Weights of a small GPT-style language model, trained from scratch on English Wikipedia: biases on query, key and value, paired heads.
Each number is 128 + 32 x the weight over the matrix's rms, rounded and kept within 0 to 255. Layers, rows and columns count from 0.

# layer 2 attention value, 192x192, rms 0.0759, rows 4-14, columns 0-63
[[160 128 114 172  92 147 216 189 220 117 139 173 178 150 200 173 129 112 168 127 175 140 106 185 119 152 105 100 214 154 138 167  87 105 100 113 152 145  97 136 150 209 175 106 191  98 117 139  76 128 125  99  85 148 105 114  89 126 161 102 102 117 169 161]
 [155 137 113 114 138  98 119 136 111 143 146  90  78 128 115 138 124 133 191 114 180 165 129 198  88 163 101 170 182 110 175 160 159 117 102 157 145 178  56 171 132 114  85 124 136 155 112 173  98  78 148 135 150 158 127 104 133 144 120  94 152 123 144 156]
 [160 104 127 155 174 115 172 170  87 123 188 113 153 120  77 194 157 158 131  78 132 125 132 100 180 158 161 155 119 130  86  78 123 118 106  99 152  89 154  97 158 115 112 121 133  85 125 129 158 179  72 120  63 208  44 150  97  94 166 126 123 158 109  66]
 [175 159 204 102 137 121 132 138 145 112 133  81 126 157  78 142 125 124 104 149 170 100 166 131 143 169 149  62 155 116 127  91 131  73 121 123 162 141 149 101  95  87  94 102 143 120 123 107  73  70 102 106 139 146 109 192 124 174 149 198 148 156 152 127]
 [ 70 153 122 183 123 116 152 139 114 135  87 131 119 109  78 150  94 130  75  90 137 172  60 119 136 121 156  84 177  80 128  76 150  85  98 179 169  78 207  89 188  72 186 108 130 103  76 122 181 120 159 155 108 127 110 111 109  99 144  84 144 122 105 127]
 [118 104 171 144 165 133 146 143 123 138 100 133 125  61 173 180 139 124 163 133 158 116 116 141  96 173 172 115 128 199 144 111 158 116 119 176 123 117 147  89  84  96  98 130 119 109 157 151 121 196 213 112 109  86 143 161 127  97 144 123 161  99 196  70]
 [ 71 108 110 122 162 132 192 120 111 123  97 173 142 142 124 132 146  89  85 103  74 121 165 162 123 156 110 121 127 139 165 157 148 149  96  95  86 113 129 123 126 136  98  87  69 123 136 110 141 128 100 104 123 119 137  74  89 164 110 155 113 148 122 166]
 [128 104 102 107 143  99  97 132  86 122 154 137 106 122 141 123 169 142 179 139 137 164  65 166 102  99 143  87  89 105 185 106  71 114 123 130 142 170 180 203 127 113 120 157  81 214  82 113 120 123 134  97  97  87 233 152 153  48 168 122 134 139 129  96]
 [165 143  95 109 100 123 135 162 138  61  86 110 137 180 158  65 156 130 102  85 103 155 109 140  99 148 127 136  73  71 108 200 120  66 102 118 120 101 167  69 156 143 170 139 118 144 185  99  79 211 101  64 147 158 183  66 101  90 130  70 146 167  96 121]
 [165 116 113 158 111 145  98 147 118 121 127 132  70 108 132 184  76 147  78 167  74 142 148 123 139 106  93 117 111 142 143 106 108  54 116 162 135 186  93 191 129 148  95  59 141 134 141 128 160 120 113 155 131  80  57 163 168 141 120 132 121 123 131 105]
 [ 91 109 140 144 134 149 135  76 117 113 126 115 152 100 134  91 101 139 122 113 153 109 116  91 143 156 130  87 149 122 108 146 120  92 121  78 116 152 136  31 157  86 135 149 116 134 106 135 169 119 128 106 108 134  98 149 145 159 105 127 157 147 121 110]]
# layer 2 attention output (transposed), 192x192, rms 0.365, rows 4-13, columns 0-63
[[129 177 167  89  97 122 145 106 102 128  84 118 195 143  57 156 118 116 168 108 145 119 103 126 140 185 165 131 107 127 144 118 142 210 152 152 169 144 144 108 147 151  88 141 129 136 198 115  90  42 126 114 118 117 146 143  93 169  98  86 153 125 109 146]
 [127 103  96 135  97 119 183 129 129 123 123 155 141 131 151 184 127 144 127 123 113 155  95 147 172 182 172 113  88 147 193 137 127 200 136 118 100  95  74 143  78 162 101 119 129 126 152  75 131 121 117 116 116 136 122 138  56  94 145 132 104 146 148 146]
 [107 167 182 138 159 146 128 178 162  82 113  70 116 158 120 128 111 107 113 111  62  99 141  80 109  98  97 160 157 201 127 182 145 156  99 100 129 158 198 107 152 117 157 137 190 162 142 138  99 182  97 103 156 133 134 155 155 164 111 144 162  50  97 116]
 [108 191  85 128 150  62 133 130 163 136  87 149 131 152 105 144 124 128 139  88 181  89  58 151 133 132 146 134 152 185 162 108 151 189 169  98  97 138 109 112 136 113 140 102 161 123 133 120  69  99 103 139 121  87 108 133  92 124 158  91 125  94 124 202]
 [129 142 114 164 217 128 111  72 133 193 190 136 115 166 101 108 165  67 158 175 140 130 117  79 110  94 187  90 183 147 146 147  79 121  95 123 117 125 135  75 152 112  62 138 181 112 111 115 118  87  91 134 161  73 109  56 100 151 104  74 131 137  93 107]
 [ 72 164 109 116 169  97 170 141 141  99 105 119 152 107 132 131 143 125 112 144  88 146 102 109 116 158 162 149 146 117 122 208 154 182 119  77 120 138  99 153 123 109 169 114 133 188 126 132 108  66 171 168 112 160 101 106 132 110  83 127 150 163  50 118]
 [165 121 104 105 153 136 121 106 126  80 187 145 145 133 103 131  73 180 162 112  91  88 128  98  88 153 223 128 139 104 109 171 110 117 182 162 105 149  23 162 173  54 129 174 136 127 136 160 109 114 142 187 163 132 136 140 116 134 119  97 137 110  80 118]
 [120 135 116  96 107 114 121 161  69  56  52 134 116 114 177 185 140 120 126 204  94 174 165  95 146 137 118 137 111 100 126 144 189  28  93 136 184  51 111 151 142 122 117 150 161 155  95 124 153 155 149  81 135 144  96  95 141 158  96 114 187 107 155  99]
 [ 51  85 173 182 122 117 168 196 111 178 167  72 114 168 139 114  96 145 151 169 125  89 151 145 206 136 153  61 168 188 143 179 122  66  92 127 132 130 155 133 100 141 130  61  77 122 156  66 119  81 157 103 110 157 124  85 145 130 140 230 116 119  81 183]
 [107 177 105 156 133  82  53 129 103 146 116 128 155 147 127 119 134 113 177  96 124 100 147 193 109 163  65  98 148 113  97 126 167 153 107 117 137 182 130 130 120 181  95 162 114 162 116 114 170 149  93  91 118 184 182 160 143  93 100 166 155 164 101 202]]